Weights of a small transformer language model.
Size: width 160, MLP 448 SwiGLU, vocabulary 1142, 4.45M parameters.
Architecture: untied embeddings, LayerScale, norms scaled by depth.
Training: a variant of Muon for these matrices, 150M tokens, 6639 steps.
Each number is 128 + 32 x the weight over the matrix's rms, rounded and kept within 0 to 255. Layers, rows and columns count from 0. Numbers have three digits each.

# up: layer 9 MLP up, 448x160, rms 0.0551, rows 323-348, columns 80-159
# down: layer 9 MLP down (transposed), 448x160, rms 0.0555, rows 323-347, columns 80-159
# gate: layer 9 MLP gate, 448x160, rms 0.0564, rows 324-348, columns 80-159
up323:096102119117086190104075154124138082161095132137143131122131181128115133091123143133110134117088123174125121172135118113109114109153113081166121100099159172143158165135071080163151115155130132110118105195157115066065166109148121087111181113
down323:142088141089161112147143116118123113151163155181163171065131135138151087103148128118133200124104091193114100117164167076157163114201126102144120186114096172129140109144183172129095144094070109135106085138094171141109114127156136153152122107
gate324:171124188152142111173126116095154107170132163091084098166111199189105121094158146099151146123145157120136141135092118198148156135103163153166127097134141131138125094117143157080094114146137099115146152126099127125149117155126132120071129121
up324:120137080124176109181133158144105116086148075091142160142121108039154142115171162129089175121091139109117120135201142093109152150125099123147130070141147125149143107200125125151115148111128171085081165104101116155103114133112209169092174145
down324:087102134173163126127070137073078166117140142115177085140152112095175132130086121131112142105145145167099094112146087053133101107103180115078123120105070126192193152055141162111147139080123176133101138107128153126193074183113157098179142119
gate325:136105135176144119166120086123163156198162130149102112134154115124130138191096132141086149095132124142133117160148140120136140126200090134192111134078129123059111130136126126116097132167125170162136106174134108073143154168122184174111080138
up325:118099097122056107091155132103093100111138159161131100115127090138141145103129151134180108119147173121122114123157096120159147148181144151091119119180154130141151133105091152183161123122151098146157124105119173118175102185112179127145176125
down325:145100154096127162148097142150186109153162091095160179077175149169087108043176108173143170132182128166136134168165170120088176155118168124139123127069086141112119138185172069101160164124069105099109146154137142122121139104123133157155084130
gate326:162106128096120120136180168097166181163098132163113119131132151104160108091145140156033108122187107154122133137124118126123138109138138090169145153087172157168127066114144060132135077092131059107117127115146126198189143090147150153143047103
up326:088116173211138131128122084138155174128166125115148093110100131110104121099113168032149176171164170141153119103116084152088116112113171149110153105136147123171144166167116168086141111162182146139145100134095155099068158079183161111145117121
down326:133151118119118055173149165089163118157064160153178111113102139233110101153099163136126111153176128120157084109109127126110108132159104139158165160053119130102104133100146139157101122081075177168091136108151103104165159133185069129091099092
gate327:086121122104129099142121096119145130186168129122149136138144138130109101093127147143169128134122143138126075160080107149075156107142099167167138142102136127139131136137135144119122137124148111193130138108087145167142101060187139128157107133
up327:087145130092137126103096126138110167130099161121129139124152173138144068140143107149169089119099141105109116145152138166079106129143148146153129159119175106160111119143101149131125108188159104106100136175111144156138081142146132132116119144
down327:088124137134093147099149107097115126118113141116129172148118111149144140153146089146123128109123166117123138154115144129126124112136045103115164130138143113125072106124113130161171178106095098087118153085152124142133176115092106102122174103
gate328:149115183087146156117110189136098101114126150165110160194149148139108136126120139130160102119132126140091090096183159103107123177107121115094162163112113077107143115111147132156104080121131092116138174091175059092093124104122147098128106100
up328:156156169103133092170119169094180110143134136166156104141130085171181117127122112128155085161174078141127164107109164101154145131114118093102170123091106140058058144153145146119130111152161176141116164123127108069153118161138126121051137090
down328:098163174116156047146172109101121108121161089148130111149100138133095122147122147103100098144181166133198141090133108178140102081230196123139124115170140097173158116040169129151159154171091169109107125167125192116096093155154133120158154134
gate329:151113155131120106093074162119181143156058100160160140174129169150119190095117056099116118101181156081108111153130125159181107130094090131178135160169115095054119207116133142142060150162134076064123154147125112152087135106126136125120151119
up329:112107117155114144080158165152137123160157094157044151106164174147102123110073124116106151109150134082079111130136148124155133127170188149104169125130113124187145164184104135128128158161091058076182170146096098145117103108091074125129149189
down329:160097145129157119071081126104129131172100129163144117120131098125114121046183133097136073150095105121111085110145166166140105143107102159137052121192143104077141065127155095131163107136146121176087133071125146115137127109077127102120080100
gate330:131142118148087163108106082119119125078146164135122138128123109124146063158104180127136193123104083117135139126129130107095149119156126172070138215149142113120103138112102099145084119131177115106093111150095138123099072138097103118126098097
up330:156117094230128120167125137095078089105104119108123083076164147141176133119044153131160162094145101176170120095137195151131158132052139108144111170162131092112148129109150138144086151163118077168115144147122101110083078082160127073159076150
down330:120156123133144167139139170125147116031130204092168146091060108118136146058116095153085104086101127088146119127135146161121154093137126113096175134127068127124100133105130211111139103156108069123107138136123153153140134103115114114046158141
gate331:100106213184151113127162145106165114143108101192084091162125148136086144127133108110129114118153144142137155165083096107152219164134085138137147132060157158131114156055133157128132136145134065164136098185117101117151155127098099142134177152
up331:166148101137138108228103122121180110165140137139099113128173092110112123190134203172162120120114096173136120121218125093102124066163102137138143141150126115199151063169090098144145094119064139116090147087137113175193156065142128145092146117
down331:145127146122120119110167131095112186128158139174114096075129118103086193165139171114131161128128163106113147115171056108095118087153196125135133149123097047130083154133149135150091098116113164097083135158176073068171144121077071149176115157
gate332:116073092078138060174111100141176138114079136166167128136144066166180163169123130093104117122121060083114146147156095126131099124131123156175176167183226059180147142083180116136097146204112119068095071154143050147226046119146123108132122122
up332:137185141149122139080052125119102159127194126141093142144166130158115134134152101124135155093026109178125105158145150114113124098102104149059120125136122067138106115139151107126206121088155127093148094142159164141134213136112100117149074070
down332:173109089096170137157111141100112160128102123095085126187148147094121114166107113083107124144078141194085165124114171133104177093156125141119140121172085145142124099129119141157255081126150081133116139083116184105109170129129128061106082112
gate333:116105132137107173159189069172162099157157124106109200109141169112147166110167132195111131089177096131086128074141107095139131137162151148174102134121143135152143188083122170090151165140141173100144117086168156110144143132135128141123140126
up333:130138107068151101176081135125080131148082136110204085132111098124117114136134145088138118162154105090170118091130079159116130128145143099127139097112148120124087096163171115177148116125096165140101152155086113124173111110151115119120153149
down333:125108150140110107150131085198178128112099155081117087125124170131077135122086100077112124169127128172136122115134122110112095141170128142059135128082166115114187155189129154092110172127147156048169097105162152095123114183053101085157182108
gate334:119151093128202137176141186140156117154139166126101118133148119131142103152087115144113089143147162080143121144182116090127148136164152107110137169152161063118128180095106141107126168141163127183101158106119166117080098065123162080140180151
up334:126125139122125120123076126155088089138163132146108088144082098170137093170095100127083105135150183142134116114131161099069136126140157162114159139053121144162120143070150123147142092165103145085116106117118130148121173195133126083066123130
down334:120139109140132127151120166144068105141187175116075128159139144115110170184076104096108072131125119150108135118178086125146153144201151162150135160127148093124092195076162062067153106140090095153135130149130130099088144165125184074107125176
gate335:109117172064182100138096100176165138156132087151119174202128147147088151161174121147070103144111128078148199083133053143137085137160104147167108119095097153154133099145142119102105091100156122088099102124145119122078107172152106105084164138
up335:090128134131160101137152136180100085185154091129126123076109105148127163144153189100108118120099120090134178118066103116117140114134128116112117092110166105101112155111096117101170059077138150129140092177164099161125156189110181073093135066
down335:126108113110069161129060094138113177110123170107141134145113133088148172134056087105149077155141117130208091131178153139097090111136103180113131110091118159114133147162134121135133113163063174191118151178176123114158138119131086189107220133
gate336:138114112171099150101138108058108106102153148111137094120169146096132094113138121136148101122154088114150122162171087157089088148151072163067131132092137156114117091151123053074113135127124160109158099105102086111088124182112138164119125111
up336:160155133084119159079170105076108111105136066131143153107134133158106118137145159114155117152116129089116138175186169120163139107134117167075137150134181097109129206138176060069120124160134117091116096129107151087119160124130104169132162114
down336:100055095160143122090161133141178074121090129122091124126170151133111066159073173112130137098098110082169128129149135110127127143187178184108099133126196093096126134150174061097114136092123130125164104126127060099095089131089163201201044174
gate337:115130086137130129092130141121110171137123076184154118106195120198065166082131166131111118188177142160116126141134094170113126124198050135125099143123125146174172101157162154150116154121168172104119120125177139156170117160095174145096116115
up337:075113212105067118139097100086171139143121131123130184079088140134179129163128093169107111118147054179142175137139124065180138161070083188105112099108139127105056178124167145082136134108094058113154065105073124099172133132136113106141148095
down337:097142187147170134118144072090101111141123102144170147110115125052187138089165114135091160113108125085153161146178137110198135122063186159095124078159170117102112146101152166098121125142056129155171090078029177170080079124075171111168103138
gate338:111139179100115112166137155075099120067191114073152116117160178095136140131163087106108056105151122167124154125106112084110109139168130186110173186123127130148072122165115146137097124099110143185117157177184193148067117162129102144168222129
up338:099132093156111145128171056158132112149097128107126146117151140133150092155166216133166188092127092175236164202060126122107126156117155093196122153167138080067154093133131142109159111124116144086117183110114096145047140163083120137138128105
down338:098222076248136103142161082165174085109112081121115104140083157109189057158171137099135151196128079143118121115160086138139119116097127113143101129117153141136148163123138110112115171104105123064100146182122152179126103132121141184138182155
gate339:162191118110144103151110182150173122136167087128135119145137107132133081166088143139123076134162121163093141129137092252130131101129118123150098052150120127107089144104109156159064144057121101153064133109112135157063086072100104178101158117
up339:124149126061153145101095100158157159137118105112134146126090116129158126142127121080112084096120148088115084128163087138066114111146151070145122103119124206106118145096121089130131135059111127144103178112152087133106091105108127102143109112
down339:138197102124091124143124130163106192164139141127115132183073085129088171150022150094088110159131102118090118100107145129112147190087123141134121072109114190124121118105118122075094089135149121179094149109156121146112076124178104152169156131
gate340:131106095124114137148161151167106109110200146129162091149136169165116106098137100166104131119169152089104075082107202146157132136161161130137159133106141121147145047101151140150126167129105101087108106131129139159129175171170123138161164094
up340:071185095121087079129095100169166144104118170161088132105035131097172136127129132131074138142195105148121132137103142059089185135122151117050136167137144136144185128129127132105111115115114131065168140089150157106115107210096150129123116137
down340:133114112088121120130129110114202112143122208096183090158094080141117160113091160147167193135140123061125152170107179070115142054147125124121133179136130118090169136112139124135112063162132206136173152114182103107114136100182129079127161137
gate341:122080077136122131128118152145099076157088119140099124112145117132068106133134060182166117210145148145128102104164143161088143153178084145146128149145127098166119095068140083136136071206082101126134140121123183105109127150115180104141142154
up341:163169074097139088092145162148140151107119099154094099130127147120101064164035124148133194091132093091168111140130220130195101069136082126111134111140112129071126140205137165126179235137100158133095084077105147166098142139150138100121152147
down341:131148051132169074147170151115125138156127151200144139174168169102151122179167075186088178149117074155162109158167135163205116098089151081176148087101095170105126116131123192128112123115069147099126130139119128131102106131158101102102124152
gate342:139116111101161138158100119103157103226121093135119093167118146160138170137133114140175137130084055109128137123124078165139096137159192146101108117149068134141162118166095166112105090118128117143124142097126134138095075100123091157135141111
up342:128164179106180108135139115104080138180133157120133127161120176116112119141096105066170129160097142167149098101157146080090149104208148188160105102128154091131142145142135122140172124106144108099125159184135158155110128143123167215136124066
down342:142091126106177094141106095141128144174147130135114138173125103179178097119153133184158142160094071122114100185112104160092103128159198094112146123111069169117135193152158117116056058122174107151138119131157184120078095111151083136064139165
gate343:087144156116116136151145141095148117073132065151119125177111123115156114155124120133147164113127104075148153108100113069162190148123100152173111086138144068111130101120114115152063135126116089112100149133165094129108126088128106131185132088
up343:157193051118101088076151099182114115141125096176083064106093173103122098112087168126160102103108089139185127136127195177164105137114099141100148090110073128127107100120148123162131149148126175137145190117126124099139133145129124157118073136
down343:119149079131127125107179085137159131091147122179126151147164158134106106121112133165121090160089099105108134080146150133141213160128107106144106082168132148084187130160091131132121093151099180143036104115184158109119179080121060103098152120
gate344:157142166137145135138122132064133118153154163121124095171181155163120109187117145137113105143093112145175148157112133162090115085143120063101096109109067046128124155069154112094186106120141174130132170113062161101198099120074121079119101109
up344:168151119089109111053095121151083101119169073127134103102107131137175128131155128084185157138084182145130127123141144111095132094153111146080183127154115091104176141086123106148087102148149122156197134094116144105096128131081199052153101119
down344:163135116147114166133143157161154130146109147163121128106136093164130120083140127129162140192098124179105103150124142145147122116043107150141172117081160124092112137145070074116111137177110150104133090131055156122102148160159119165171103142
gate345:158165144120101090109117089190099124133144133051161166110109149158191114105139092151095104116165139132168106144068137136096122107156083100114181186106142102116124095108111148139123121131105167138095130127106092170179130127111091118133103078
up345:064118149153110107118131093152118123167109116116133077123139197095187121113106114084146089100157067126142111134125105052097129171166115119131127169099128157127118131094146145074112155148118161147146126148111105158119108113139127103153171107
down345:101140125175121122136101162153173101138129146155138113124067136133120126118083062060136084126091156190082108149126161117104164118163108129135127110167119176147169152111180130072142151114097112126142069161186088089112143122131081102092154167
gate346:108122092119189162128114087155170114115191066146123105129143124163041117131193139081126126170117093118069121108146147177133145087092093140138173120121140104122043105141165160168066123131160117148199145167191137148125109104116082122110111128
up346:206193067129132177100149160154116107122149129089158139107105106089127155036126124104144102127158119186131189174128140116085117151059152162135099166141161102121165176150106121139112207088157074141149126145040115174144184106121085159067144157
down346:136098098118123187134163142138109178106172063152119056092073121121143127137177088082134129064149166143182156091048045074152074159127139192201085111130150122070127111130102128089109160141117116130079174092076126130160122133091164126201071100
gate347:102129119153145060095098097091104123147111079089122184100080094156093107096131075145102157102119168111063105122114150104139168121164154148092096063120157125121101113086108102137141117103082146098161193182162152192106131131105104143115057094
up347:156121095176189166145080102092184091144120097107104122133109182176152107195112099112109095145131089132147119119127177109119068108131122088130181166110119104153133164194141149093139127101139085114124138117132085101126164096129132119112099153
down347:123121153102125132122133111174127129158191150151124177152160121125124112116124137145073095094095173146116121119087141123148173122119141072178122157145071087099156121113157093113083110170130122089080137182023138172119108099128159121089146136
gate348:041114173161089011135129158143103126116164165092118192151112123093140101111126166226071110189078096103088097136142123116208129134089155093075138089113124123074113116152118148124125111107146159109165175147081150094152082173171167120156128170
up348:109047084124120088118118123120096089104142142106104163166118166112149120150132152111142072121113096174150110101150138145225130144162164084140139128165161094109171193146153086061035130101071171168133183146118189117121086123103133109132143185